{"n_layer": 10, "norm_place": "post", "qk_norm": true, "bias": "none", "parallel_block": false, "init_std_down": 0.014, "decay_shape": "linear", "final_lr_fraction": 0.0, "seq_len": 512, "steps": 2224, "dataset": "wikipedia_en"}
Each number is 128 + 24 x the weight over its row's rms, rounded and kept within 0 to 255. Layers, rows and columns count from 0. Numbers have three digits each. The size before them is the row's rms in percent of the matrix's.

# q: layer 5 attention query, 96x64, rms 0.155, rows 0-63, columns 0-63
# k: layer 5 attention key, 96x64, rms 0.117, rows 0-63, columns 0-63
# v: layer 5 attention value, 96x64, rms 0.145, rows 0-35, columns 0-63
# o: layer 5 attention output (transposed), 96x64, rms 0.12, rows 0-35, columns 0-63
q0 106:114109140101192170104132133165098140132130113186128114098134106133083152126108107152121136112099162159167150104078140145120136161130132100109135159130143147116104098118114113134167139122151134
k0 102:187165127123141160071127117116140130132144140136169137117139105126119139129076150129140127114133110105147128093157151148149158157130082158098128140132134147139151109165122120135139162103200134
q1 105:121136198154111135117103099178110113195168120106151146151141100125148129113132068135164121132111132119102146118171151120121137168133127112164136105153145124119100131116136138121118114119107157
k1 109:134193146104114172145134097101125136160154097108145130125095115104152148154131128133136140098119143146138098100108173129143150155102120064110111152147130119146121113094134152144176151121125091
q2 094:137132102105137143150153117136125113144128157069151132154129145151127173133141125097113159160144136114080152188125122109149119111123097128133128099090135109090136149142100065114125123109133078
k2 117:142098171131127129178150144153133136127120151164160134095113181131127101147170164150145093125078134099143089139121132154133101083144106127138161131144129143152101122125155108163138148093142127
q3 081:131112161122140092130092120147113134143126111122115153139109147155148127127045119119105141116117082151125166143140135137171149097180114156128133153155131109134116162116138134112070097111146155
k3 103:116173129165149107121109095085127139125148121139118137077134114121148101161139136091153093093152115075090125126109149119146108174127158151156146094109130135149122103115132177126116128139102096
q4 118:114138128127114104160144169093158128138085116119113154154142098099167142086107125110112134104159116105105151120155132122171173105128109165103129101139144115115109078135102142107140173103094124
k4 120:121121103169150129087132109176105140107143146149139154143101168176087102143096136138116137161139090149128131147106154157161103121136133117132110137126125090108117136115151183124135136151187127
q5 119:153131182110107093113112150141120115179130131123130142137138124164115119115068119131109099140114115146158106109130139150102139093163128130116159187183104105124109153141094148162104119118116144
k5 114:137152126145082146173124122078094130106130148138142096146114100087136123166123082094136150100162139167120147125107178092120143135123157154119118115151118168126119103134150178126121136126119151
q6 091:131109121109090115132127149155119151125095092108117158096140151140122166123108101116124194143158157108134141124121124123118125149158154115098132130104090142151183164165106156098107152176126138
k6 106:133178104152138132127168086097099147119148146110095116128153147148159110140103146140140101117131153150149090125142098144137139060155155105170142120159128120087154149109107130137086128115115145
q7 094:122105134138127121131090139147118082107172155115167137143160096070139166147195115149141135105120120125123127128112127122136124184110146116116112138156106132146169099137140124148137100091129170
k7 104:093098112137146133167112092137167164152135122137109101123082131149105107125071127134100123114106123163113130137127125136153145127072121129143119182122164152104093140167129087122112107126142155
q8 122:120132149138114140136117142117127119106137163139091107080151092137167120142145168143124135114148088101093156101117117149116137114120110080130074106169149181155147158100144142132170138133143110
k8 102:116124101152127108116116114154136144124101141126143128166081157124054117137091143134136118127144128118139130147102165157133104107174175145131112113107103105134144134108082144158094099099109086
q9 089:151110164152136109133093123068152131132129158124146113147108150078127089175120166148169141153138093115169102116135121143111087084122151109106134114144104123164092126113133124104140146117139120
k9 132:138132079127112126096142103134125146100136113133132108125128114148098137109161106118108130141100113171124145154158143074135162117149083124098093083081114139098141124183122135091167123121103134
q10 096:116152092143118099146125140097113125109138129123139100151157142137162128127113078127115125171168128142114132117164123099159150098140119156118151137147117078099099097081146111124141113170068151
k10 107:135096146148150084116140141135184095123138131098140168163118101088113144106139138087132160119157156140091104112092127143120149123131155137108079130091134171112134148099140140162123111109110155
q11 084:171137129101081132059131112145145117146102121119122111116156104125101132168157116131154144114126136145136155128163125126125179139141111122126085064144131151118185145149131101120151126128112100
k11 116:126124105149092118148116157155116157090145138135134144131094129112124144142094163115115128165126139153171105097142148137131168156143091139125107118147126126162142111064162071129148097115099158
q12 116:133155124161166161078096128118113135142129107107158148178112090110081147100114108152126124105175090132124151122118120109119115159149141129121118123120105099123136105094118132083090092117092111
k12 110:067101126164152149113111115122103107115140149125160152125070162105138157159133136116157134172100070142117114163120123146132108119123175157092147115095108150152134121131100106128133120132136117
q13 079:118148139115134155152133165092107113183113176165115137168094118109130130078112117104116117152151126105167136122147142110121098112119139174112175118142108143108098105119131149123130145147123072
k13 092:158093162104105121130142130132142080126137155138155160157157104133133155119138067126117149080104105117151154162091147124120137134135115117104111131142124093125159089162071149145148125103146136
q14 094:129154103097151118115102100135136097159112154113187119124112119109061142117132148118155117134105172129130124125114110145105103160094140135148149107101109171105149143130131097147154110134184099
k14 097:072051114119118143160154129098113140146113120114159155104132091134150125146171126156085130169111126111138140145146135092159113152130121116122097138126123108158126085119095129133103121119165137
q15 103:145129094134114157176131116128153127066117155146136127084130134105135120127164123093141140115118138084101100146147113153174114122146112127145104109131113159125128130124098098128180178151143078
k15 106:176166150154144143103128147117116105186163106117113129111159128122097093152100156115154128168164115135155153117144143120127121119156128123122141114154086123149114126098128131173083147091143091
q16 107:142131114098116160126142124082111102135147117125113143096146070121080135152153125085140142133135142093093149094126142140077150187115151089138097134108160125094143152144131131158138121130113122
k16 093:125107149108159114113124143176113166150103119120106132104134113123112132100159114181105112133125119158144138123120086137139171117082142137121161180134146098179133133136136175082144126116093134
q17 088:129124150123124119122142130157118139152090133152154122119088158160136136108123080155136149195141103127117141196112097130136127101128175164125100147142137110096101122114109124070121141143112130
k17 115:157116170184102149148168123112124124115140189143152136144134162113138174130155166123153167137134140131155136167132108134137092123135108109114097076127155125105122113111130166156148130108136114
q18 086:122133142107103170134083172170127133126165157103088119136058153115136142118095143127131109086127103138142112089114155129154089122134119122106133166131168143150112100107109123105136142148104138
k18 100:088176121127160112130087125145087113171133104144145136123125078125136147111114097102131121112091125116075154126102113113132087124139130130122098179118117117088167124120103124140103126080121149
q19 117:101108127155104131168122151167114127086152119144155131115084145137110116145120086135118114167124115104183118111091105135110112071105145091132104132142164103114093140101139092115139106129128153
k19 109:144131138158146116084132142113137151149119130132079139160095129112142115163142111093116153099144103135097142103105118109160154116134119135146111136126161192068155133110088147096110124156149158
q20 110:145167144139136145081117156095131123165113096129131172140117146095109127114105137093098104176124130133138108079130126101124111113177128167109165143149133104096075117142100147120115143140117148
k20 104:128140131158109108140132086153104096128104124137159136106109088151141089114123114152160126116122088121152151199127124131132129131094151126131099153102098148136162109089173169156099141134144147
q21 099:124143127090095106099120136160112171110126153143130148169131122141147164130096127144123137062132159147133095120116116161132088052129114148157147146130175117152098123130138114138151114128129147
k21 092:108106120129123124142128137149122085117094109156118130147150121131158141178116109164096133128151123144052148180143144106138123158149128169100091135117097128082122138104081109115143148139124119
q22 090:112086129155117135155100117069110107103128156162142144149112114131123094130204084097125117140125108121136084112110114094142125151142143152095151110120107134115108102145147150098135117122101165
k22 093:134158137111113133110131123159133111189130127113127124130155068089080127135098157127148117092089178154160118135145156132092132139117113079161111124132151153112125162153123125124159120125157145
q23 108:140158131130150139112149146137113119131120115113154145167138102107076112110081136150138117120161116166162122149120131139169110118162152127109157140150109114109077144086180141149071122115118100
k23 107:127139113114123131139115117144115124124160129131173107114096123122138137143163058091141132125122162123145121114128134076121165127082140190068156084121129121143125101176134118135132123145141142
q24 102:151136127097161144158105139144123148104150152102086103086148153118141102101131117163135133141127123078144097114098134125122135148173141103122083113157117122153152120144122105138146153152151056
k24 113:161125139127094131107169121111160116098155119186113124158128140093113105133085134099161166111093114126140149090118119137112143088118139138117162112184091152150117093125136135126108155106120102
q25 103:135107155119108130162136125087137144140098105139094149128120132077151152143145128126136146148170148080140110106178107091125142140133084155092145134148107145102142145085105127113082162138155118
k25 091:154127123170146077141094117121143095127148119136119129153139136125133093110159134110113054123125103137188152125109129170168140167113139120128138110099153120120153161138114145146106167097130109
q26 082:149093146072085114131127152164132144127108136117137111080087130096095168115144125118077142141095150127106133106090117116094115122119119108119074136097134135123121136115127063115142116123131137
k26 082:099109130154079129128134176137175149118122149149109152101111108098179142134082128109119097153122134135161145102124075141139144124135131133153124119128139157151163112088134124143126140064143151
q27 110:117099133125119129154158165130144098156123124112153141145153168110124166069147162110116143144138160138091100118190109125093133156110134155127107132157096088114113107129112119093111108151108156
k27 113:107115128123159146130119128096140139165109124057102093122124103117150106120089121144063119130113089127122174130118103103126113117135144121101124115107142146146131118122102157130144122065076132
q28 092:139120176119159144144101157128116103163101088114123098140122161131124169160166113158116171124112126129073124112135118138109109079134147121153128168140159120104127146145152105131127111179118159
k28 119:166127154105143144107113094125162145155113135156164097119128099119093144122146132192136142100142118207144128141176159132121124131153151103101113116154154126118093136130132145125160103142113136
q29 102:125146129132140105133161121125134098160164123133126108192105113123089114136144123127126059067130129106114131118151162122118131150120120145167124149134061152128143107158114123091139139107125096
k29 101:097094107149139136137120150114151115095108098104126119146161102118163142149117100118109142143178104181167141122117125081144090166112106106105157139138124099102100096131119136079125101139144111
q30 111:164139076102136102159123131127159151117072136155110143145118165109136133138106110130122121126168127120144146154130123155169132083132119165091146131156099133122124152171121144106139145106094068
k30 113:116077161120125127108147104117118120114150138166158149137149139160124151143142127106136115089184103157158130127094140097114131161153077177132099112160126126163094130114140118143085138112142104
q31 099:114101135139128101136116164137153103131131133116116080174100119145157121139149127092119156185125104166105154127123116155105122117110135136063113129095140111174159123161173110130128102118102112
k31 134:094127113146154101133124151150111136113145145134145147118133093153110191116149129177099149067144182139114104142142109106127148115124119103152143121095158144112135151088134111163134108136101168
v0 066:117111132143137143134133152152153155135092156114147156161064121135130127150149132151132136137115152183136132127101141160135073106117102148146112114090117067159155123106151147087148140149130101
o0 080:122152134146164124145138114117123135091138138189162150112132165183143131130127127161128108099153149110161124105122110127122109163106148097056092132115155122118147113103124131122143122148111182
v1 099:137154092136139147050169101133140132123119142152097116110096111100118102132146146151128078109142101120125139146141109165129167134110117099160143104129134146092121110092078109130095135143131101
o1 109:127143107116140134083125117103127102134112154116153146127124098132114105157066113111151143144149061119125170143117137139192100144173089130109110119121109122149128134115118147165124146114143083
v2 087:175139164107132072142133158130142109157146106128153105143165134157146114156082177098144123142116139153160122132099123152112128102133118136152102128142130142106131135127175183182120138129141147
o2 082:122125163107137086132179126155148128142095167081131130130147129123112155161129166119134119112116147137138181130187132160133144127135108122143137120107079122106132143081098087095105156137135121
v3 076:163112130160147161110137101143152132119179115169143138144158148178113123125137144161137127166129163174135144139107140163119163158118112105125132162103134122128117150096141139168078158121141162
o3 079:138172168129147129118149075121095100141141126121152159138134079161087149131085146081111117110132134157133156117096125118120131145111117133096112129104165108124117147116102119165071126099151117
v4 081:174133139161154136086149109101138057110170155151097128083136131148170094142117134150132099117111106080124115132123140140147140150105110125105120102125140118115122096098113094134167139121110112
o4 086:134121145141160122151130122093151116162183148155150137119147107083146155120092154154160141128121106115143127167131175138172125094111089143125137108163172165107115137128148134135131144117181135
v5 084:152106133145118128172085168125151132150176124119109104137105171095187108139158144117141137151118085128135092139180118105135136095133160155117097112145133138148141128154147146122110155117164111
o5 083:111108156166151083173134152151122129098163107138107070171136156150138131119153114092127158132120114137134107169132118114114129123150135162126145096095089138167116137151161110138098147132137091
v6 082:127107110122070148116105124114123162138099154088154149116134084119141155088176142108111118137124104102110128145144072112142114102137165129111151108136087126148151093096160130161138128158106140
o6 092:098120130144081108128138089116106143090116117131095138130142116109102083092164113095133131104143121104140148095085127109099140134089146126081147133135076130125097106127137185116115107104111155
v7 076:130134146142155155104142139106158131094109121060100133161161142159154147155145152121115135102150136124150129104119093114079166161105105112146101142106118093136095133132166153158141093134147144
o7 079:132163154098109148162110173182130123132143109138118118132129146111104112111155135149118143061100145126123173108064135158139113125129134088128103142073137112131138136126135124134146140100170121
v8 071:115135103163129150118111120103115143116105127107126123125097131061153118158100146151154106105151102131127090170168100097164108136139101119136114123114177163138112097168137132118118164169106143
o8 109:154145124094122135133189137168130173127142121159105116109132144153157124135140164132129136105158111108138155147151123125141134164131107123160125142137118132174169144161118153166154156139183078
v9 070:104178117111102089100125121129136139145090125158114123077144092139124143107160135127125105125106127157093137147155101115128161138102137131167153100165077186128125105114101136144097159136128124
o9 074:093159093124127116149135097110124146131099169118140133128160095158138138116161106087132142156107137149107159121151144099105142179135103160136171109131054098114124143115146163141129146114119132
v10 074:138095169107120103089186131136101106113157117115151111149138146134111099160085101119100136153095126104126129161139095123156135086138109115126121138074132124113114139093139095156090129151138163
o10 084:137146169120132109086114114166152115173126135076103143112114092154140139147094126113128116096120090118081157119116166112147143087139121133145104172134118135155177122135151157136126135141130088
v11 076:138145131135169156091100143119129122142162120128146144134133140127101076140098126138119110131112149137161119151086122135084122133112127097154110108113153156042113169123157127144149103117109168
o11 094:176120113113129150069142129149126156126132166108135160094118119090084118136106136128140129111126137107120144158119112163155118128113151079136137099110124167150143132086076119178124123118147089
v12 077:113169105124152131136161108117130111100127129143115128136100115166079146095119134153130096137139112170118161133179081113158129133111130174089136134106112140092129129165111144130118193111152124
o12 083:144189140149138141176141114126129115123136126143111125137101136166183122086125127103126069104163127123130137142177144093151121160143077155134164115133122098136127141133124164132171126140113121
v13 070:153172137148117164100100115100146122190152150123126116108122112098144079154132144151146129146165153107099128104107155105146131188131121124128126129121113133116119117130120155140163158071098104
o13 071:133150110144172172151068146103121116117144150102169172130127102066152156156139163137143143149170120154143099113128110111122117141161131102123127093111145149152109126135145132146151163129146122
v14 070:098105120131125130095137102140117127121136071161146104146145125138156078155132125112144144100097139123085087121112157102122161125131114125152139119133139094121114109090150125118096065070112110
o14 076:087069115149124118091132107098125124125130076150136126118137134142140113125089131147124145140095120166102116117090107141078140113111111104104110129107130110136042116147146109135095115137118151
v15 082:117109177122124156127087152112141129154108157077095153127098072078110131137143140114121116131155091123110126097143130088140077156146107131120151108142123126141111142137164149096137172144119136
o15 083:147155181145098154141080155177096152074122116138149144121112127106109149142132127119119095106109106132157152120107118120123109097145162116107160133143102140158148069121143153126143143107167134
v16 075:106142137117113146106142120190131136176151122168184146141123137107148153099126077153096137113147141118133158132129112127144106165181131126113126127100098113085105112135128105137097148103145166
o16 075:157144155154108150090114083120103106107122094142137164147093090122147110155150115115125128138149121118101097160139147092134127162179175143147124098110104083129121132123128149123108174123095114
v17 081:109103124074135120112073169156172148126111175099163135148107139116129149129104144147143125140156118147150148120124152131135069098138111125115167125143101122189126119129126143131113141165154113
o17 077:144115182078131084133118107147100116152102111168161112104059153127099129143150100119113107129109111110164111084128162132106094158141144122121119153109099131154138113124128121124127114162111143
v18 069:170151146118105107152142141144119151140146111184136167129174122083127089102139106143145132090115123078141085104117128116149117160111102137148137136129138069131123101127139136119129137117157179
o18 086:150172153155101102089137112126119148117134070125134103180159137127145134163154144174115124144152152130122134149151141133127181115138142122152111099147116088112143135076152130153099126101104113
v19 086:140115175101138127112139131171103107142136131172175111128125145161121125130085135140166066126094123124150121132125113133152137120148135121155196153149104160162119111098155143156117119122137155
o19 092:104092195138100098093155105117135107148136135151121126121135109128150086119132112122152072110141128147143111082160159146128130140116109118161145166163122143165096101101138151164115122114119153
v20 073:126098131135154121084132129136121109106107144115140137100129122165100096129125104169090120176115121174112121090126127123142070110153093119150087136112092119068126156102129121150106097123140122
o20 064:129109156153144133132127099142077134129107144105135145079147089174104126102061111126162081100096140113183103151100130137120104135119149115149124118103117136102101131131148135124136121130123169
v21 059:155115129122129064129101133103153142087107118094109145080101138125122125108112156125150110144098101117150092120124081149059114144121153095128104132138142165153125114169138124147145123153139113
o21 071:155118102116102069155148161141111160136156153121127092104121110108105083097127124115129106134093145099147115122101104150076118109093116105142116155118099124113168172109135144150106133095151122
v22 086:095116113108117124128122114159129131148085158126113103115135126126193132132155126154141129090132158125107126083153139097147114133160085172196103129124093106156134111109112150127144138155111161
o22 116:091115100101103142133116106117110127097102125160090112087129115147176143111168105124082136105097129093129126133078115101109119142092108118130103113096084114132126100111114105099154138115085130
v23 080:123148135111110130131123106137150153112149169094135153161144117094155121151203127147133142109146112091106135119173141115168131136095117189145092097140148099107161117109147138121132126108143101
o23 081:136133075179146124121128096106141132090150114152119134140130172164170085149117115132124118156109118106147144163108124102135144075122097129120123070093079122118130110106158139123127113122111122
v24 083:154137153177154118151164132146124101136159100146104111117146122195137061110124101125115129121100135178120148125144106124079172120130097147149129143120127152111112158123115129128122154150147159
o24 082:122154144118150120101102097160131132139107143127102102123170075144121139065095089122091106132087171155088159166145137151096163129117125159128123116123108142120117152145094124127132143126142109
v25 080:076126115123148140083133096153105149153140144157147155120169091146106153108124107190105150126095161127152128121112150108118123150113120117148168163121127131115115131090076138098117108099124148
o25 069:154118094127153178088125095126152128131148144159111148075122086136127108108121127153123136130128108150134112130094103107102130188145123096147122152133180124138105136082120136144109109174097109
v26 064:157127124140144140152126173116131165127155136159092084134121134160180114142120136100091141111111111132157127118146073107149140070124130111107136126131114131121153147134062147089125163131142147
o26 077:071146127120165137135071114125145101097111089136093075159135119146144152131118124128150102072142134128124108114144136130154148142157113147097163120137145151127119123081136090114121130113111082
v27 061:147157117142146160165136108124106106128162089140143142127101140151124141128070126102189128136113135129174125154113116138103121147135177085089139149124141137157128086128156133169171135143134121
o27 071:141129164132104101144179167150160146165163144130125128129103138089144123122132172140165145121180140107143087092139148115113149136122136103152128149154177157182133158121127131134130111106134145
v28 073:096090113152100095112108122127134161137125118097179137121111167117121096160192106126158135138152114089099110103128156079122142118159101134146146079130118132128126130097126126137104087112112119
o28 082:089103109130120114089082113111117121112102098146143130095136148131114105122143113109131129175077137091141083110074106140091120156113129121131122148100115135129084110167140116142148143138109179
v29 065:109114104180132123157131078131152136091137154111162139125112106102165159177178132137087099106108098122133117132173103135130153124140152151112123102147146136126098125103124120155073136118118140
o29 076:119093107154090129143148130120146126086163125167114125154152142176152077130143157081149121115108082113174140124130123137089169090137101130120114126118149121127123101163132143111101160112142113
v30 072:122108134132185161130127147141143125126116105141103127169083178175149171157111142115122143148093173205141155150138147147110134113151136135135132127107132143130122153139151132105103148145127144
o30 063:125108153106121134150118146131140123128157165155127146099095119176112183111127135089111130089102145122100136108097107150108101136109154095070137150108157141182148095137110114151131150113132152
v31 079:139148166111104141121092133163111128119150138106126137128176105182160125134141092140118144101145156125141120156100134128095108164119105063127069134098124109144162118083140122138129096124115134
o31 087:116158100098139156137158078168116125132115110133132128134132094154103112130111126178144137110109181127150132125120160115117123144105152135137138116125157155110156163095132087120086084073156118
q32 079:183131066153150137073139132124133127138085101157112110124116117154107111147094129121112139144149167139113113119117131175147148093122090118159157096127138127131132128145106144148162138166094099
k32 069:131158155163148142129123109093135139138135102088109162147159137166137119133090126163169110122145117123136179159146159116152170148157149145074136144140117146130152140110124157091113140089135160
q33 065:097156135147128103141155122140072107104149145123114103147145169107164095144157128120160145166141144131119138087152127122114107146099089105091143115122148141102173142103099169106139158111110160
k33 074:135116105099127148114146113126142146150116121141126135085097132125125136127089169139112090150101215124128109161105152147156116112113182136167113127141115129151114150174136097132157146144121101
q34 084:095121138161143148159107130074113111165099118116144147138111153116132125125147095152134115138170099131125090122097103118105064131119163126098163154133119100123107109126110176095122143149092152
k34 089:194147171120141157134145124124143143165138126145145102148154144119123147138165181184143128096133150144158140130190157134119138120158152117149143146172162137119122151128135138124141121166115127
q35 094:141089154103097131114117163151146138136116142108160151109070170098113169101129124137089146155128130154135166102124091138121106140137138090127100154117164128095102102167113118109127106150130164
k35 075:082148110130178110066122132132116124182116136156135125169177073158090133135132132129134111127094145170108133108123152108106146114145124135103157152146118119153142151097116118129091125135150125
q36 099:154186108147142153082137087143136146122131118126136122093094126113077112118144157151102097092097178133110118127113106130130173142146176126177129157124127133139138138156131159135114123144096119
k36 086:117148133116147115183129158131137146112131157180138145138189092180150136115126107128152152116141122138159138138143149126144125146142142106151152123170156172184123122125133167130159154099146135
q37 107:147157120124120160129093127142169177119109139120074153094117085132127145131140137130092113119120124097108149137121137137180138104137125134142183077097154133132165116151133156143162118105130091
k37 079:103084141110135133089123156153113095120159090139100145103120167141142116142141102106102145107159087140142120141113158141128158135164110107121114180157155153131085169140156144141153120155148156
q38 097:123098130141104135118117128137118146100100179145156112084124152130177140100141126155112138158114109134107136130151127142153113112144139136171101147178148091149079098110120121168143117181090127
k38 085:160146094096128129085184124120136151137133080108151141145139110163093149158156104147122131115145171127144113133126085129111174148141145111105158113128173125114166147137142175139142136114101143
q39 082:086107147124120135095133145120129120125111108142122111158118153122120121125073101136140115131101116136168152132167141190156136110142088176135170172150113108117087122142132156131142141112111182
k39 085:146149124171095114164147122142119141115181114108137130122078129121153127144182138106104107124146116082134115134111105111124142120092173097093104084119146175161157097146136125099116130141134131
q40 101:119182158099087131105152118129159176134121115143103114098136135119182093107135137152098130097164115115119121101155142105141123125145076133138146143145186088141107124140115149116139137153101139
k40 076:166142115133162154128165135135132135119130109103156136189096143094124203142132139160110118145117160104153156152136113180146130134124174112099137118141098173145122124118133105127132143108137106
q41 075:152132139103098124126120140157144130119135137132086094138114112140113107133123162106152131090118127167156135093159176103134178140123078130117125103116112162131169119143200111141143111096155121
k41 082:106143122166113133142150151164132160103153114142154169141133118141166190126121107113095140154120146151125171125125123150156153142129142172154151192142132157140148109132106125145124125146142181
q42 079:127122124081083148134152104118133129098130139145135146117115131103160151165132114120107137098156105096109134102144137119129135133119062118118081078117109116133136070114133147152147151095084094
k42 068:118125103175153122105075139137098121105128129121092116115101088127085076092127120100138095148120147131161128137082134103165098147160131127120141164126088102097120131104141093122142109131137146
q43 079:128138151121144150120131140152130126195091134126162126174120171135128126158087108162158167162116097143153132174112146132157135117138139155152100163131120100145096157166151144107135121100120132
k43 072:142141116131111138119126124089143137066109157123137137107123115112139167087183148109108105093144115109095153087156151117159110122123099105097118104161108129135154110129112119129136176174160109
q44 100:113132134066133157143110128157143131143164126113107106098131124132106176090153106157131156126122174156094123133140137132130118164091145100126142123111162160119185163108120082116153115146147122
k44 087:155176124144170116131154117141115131162117142152146152140121117150114086171096139115151156128099152131110138152106121127112188119160141165152129127133114162098140125197143127132118144083124115
q45 079:117118127171132162105118128118104124104167113113179173126095141082148138166136125133125157137149113164118137125098087126147120121113176125090110130114124100108096111132106139131130110150163190
k45 066:138126132100123090090126104121124115141115114127139131126160081146094142082143122108111125148102133113084168138142135124113128160156129109120084141132125138106116100160157193130085138096076150
q46 095:117143143121108147098167147114120147112169107158170140155125159141162140128155144169132121146151137130157120104128144101105115138149103096152116082149133118154074165115127159166076112139134106
k46 071:142140129099133108084117085139112092125119095112146125150109163122110134129108069118085173081158138158121172131148144140133138128117151135082117179131153103138140109103126109094154118128109136
q47 100:123107117180138113124124106098095137118138168164154141129139114103135137074168144097120120163136141155136150167159112156143121103150127129138130086139143130060114141128117101140120128150160177
k47 073:144161132117135132099150152145120138133113119054103125105115099162096104119077145129088120090114115146118144109108105101158113121094149116082136137133153125169093124148134136140154122129087092
q48 091:107127116124131112153129135128083135106145105155114138074146111135134156132140180129131106111110154139142162088117129106107113137091105112083120144126144132119107158086068125129100106157154183
k48 074:097096105152159151125161100105141093166106147112127123188118130100112095138092122108147126152114135123124099182120112143123116125129148138162108105103075158111123103135148099134098119086147120
q49 077:100157098146120111091158113143124121132144070126136140133167130154159138142172068115100113115118128109116151103102109073131179117119115127132128079113109106106130107104107146145106110134121159
k49 070:099109143124128160151092130155119122136071139170093123142088176141104155087129175142126101128109149120149081130133158150116093134118137137127146160155152111149122155151140085121119099130109146
q50 096:129144122118071119058118126120105118149107115121150159099150071122091136138077142108133138154145117151150144102152146120121172179151092102107115093133140131154119123131115122137145124101113130
k50 094:099141118106161109156113180155135136141121152089100156147110117131168158117112159108088137151128159113091155111132128116150156135106126151153098152096132139121195158132127083132108124117135157
q51 108:108123145197146139158120130115112102112148134163139128177131159096116113145103156125195131129133131105163095122113153129104098117129128139152131123146101130127118123087172125140097107089121171
k51 074:118140136142137102161162138088125131151158121111130134142111111157127133121163103093165163145121079143126163170102122148113118153123142122094086174090099168103143141165128125089154136116146139
q52 083:150113106111131113169115147169132154117109131092111074123118179118114178133141142170120103128144139127125110150128103133102121131148158128105071124092138082140125172093109088132120142144126119
k52 076:128113142162144156153101147090157131128122150113151137145105106098150080156129145093113187162130098129149127134153129139167085107129104149146156122133130140163112104116131163059136120119124113
q53 069:150169117143179144118089122094146081143115110137139095159131126142117130167127109121170130129147102110118079121124144122156121134125069170121111127126092097108131104145099115095154124160093123
k53 079:131104157104083119140166152143110177118093141102094112074103136117168138106129187156093114139100180158119132108140143140113142139128137114123131122156174137135120154112125116161119147137139114
q54 121:137112153098118137102116093108129124152069133133156085114184139131102122170199129163164163132109148143143152128148129135102131119141130109122103108149133111108104127163135106125161155136103120
k54 171:165123118104078153116137132138137150110135135144143108128122107112092150118115139135118137147106136184188125116176159101108170146142075112095110091139122136149117116148146100109179113110124141
q55 088:146135156125101092186127120157127132103147144139127094134134154098124100128109158090197137148134100088160115145117122117138074136126138098131099150133093140131163122104133121113113141091156101
k55 068:125068101139173107145117168098131123127136150160130089135124138108138115166134128158128157159098140158103109157093115117093127139106171163143129134104070135132124124134156125092160104146141129
q56 085:148131122118101147136136158146121111124162095114105148126106113121101104143125087110115137115163106103142110115144135153192155087111142173106132111098164157070131127146147153128136166139120080
k56 073:160140153154098108144108142089149128122144146104130119123128159092166155138141166154093124129134085103070120124118120118118099127146125080147117140146108124186128069105126108121150098129132154
q57 096:146106142071157119114126145147129144140131136129124172051151093135135131116119101077096128098107097139110149123137149130145187128130106127130135092132166119091117137164101134146120122116151105
k57 090:130117122183129123147120122083139108117153169133152135214161121133113130148129132120161159176146117142132121175106116139146109118150153151117157118125096155104164132134162116147144148147144124
q58 121:143132100128074151115121129138147164090115128131129104125119104100105130151124137132111137143106137162186138087154131109128179139150101125102093114142119134169135099127143086092184137130091145
k58 143:106147090169122107120109172149127141112153117120111170145108119119151139148075145091120120153156137109131118086116114147145170166134122159156121154118130154149185130073144108134118130119130160
q59 091:135117149107116131096115149136160099143141132104121125149193132136158117123100101145125165138188154181117089117123111133154126135134124106132113125169166109084150103116132137146120076122097147
k59 077:091133144113146112156135114122098145121094117147151119085163103157095148099130161133100085144099167143137142143110118139103149132133117129105138145057081138093118152097125094145096110138127132
q60 087:109097121173134070128150139095146103129168153109163150164135148116143138136150128122151139163153112143099135127148098152110102082102134123104106099138151141075097132088139107143089124128135144
k60 079:148158174093126169121111131166107153186106119094157143126147138159087181109128139130127138128134138165128159160132141126140121166147136111159146154123146110137146156182106140122138131146160115
q61 096:127165174091115129115150125125125135144125149137129141123141082087147118114092191129152087086126196108144126092141128106102130142085125159141136148166129127137129112140109134143098160120128114
k61 075:142149104128113125136116140095158164114109159154108140121189140092152109134180160141128123141191132125097107131156133143146160179121149122132154127108132124190142135146126141145151135140127094
q62 106:110102139131102121127141133173157106147134135102125128140099165131141130129144129163144138128117107098086101113128168132147141139164125143167087118132144101151082140105175089138115105104059104
k62 072:145143101096151121129133158092113132144123119123133101116133092152131136125119098085109122148117148150176172138123100116129092145118117107093125110081157134088159128138058143104113144121176143
q63 102:087127162118130124112114106147101117150065160121170115109161100133132157126115104164150151125123149108112129097146125111094110190118118133128123145115107084145130141093121130123119097146092178
k63 078:151154099111120128145097123122143119116146115108100101135121138070139127148116181155110125136112124154117073136109104123111125102135140118101103113122132138058158138132156105138097159085177104
v32 105:116135133121113135084108125117123106162134105163138098112091115084129084146113119153168124149167099147141099135130130133161124134150130157132106181144140158088113134168124148123105125078177141
o32 110:114085112142101095113167112119128117125139128139131143156168149171149125112197116071091149174130121118117150154127126111136163117121109141150106098106087107117111112162158138121124124133095140
v33 110:148138118084119134166132143119138135123165129141118179130160135116084117099153154135123132132177123085122187126098119090139170116102119142125160102115098137153133118140101151155166154095139114
o33 113:094138147149145177146105136140120099124133126123174117151108152145161160155103108160134147132128081141144098118138143098153067144176127115113101148113141096115107113118170108096101123114117153
v34 109:122104132108147160125102120126118138145106063149083133128117093123168126153082147109115161105122160140094104092168113121180123128165118098103135128146089126132104154130117138125129127136147079
o34 118:142124169152128100098120107113109131156095146151178156144147113112094111141155113118150115174103175144170116143097123133079164140109150152158151134132114139124118119120154140180114119118118168
v35 084:161129089126129155158107097144141151172139094142089159120084107160128127148121158103121162114114115158107135151114092114131113125186131122127126096135082086137144124117102150121128150125092092
o35 088:138124186168100105127110122123091104133104144133147151126171067072099131133097127109149089137116114132125143142100148155109117152095140135149153149155112108112099110126158133138114110089157143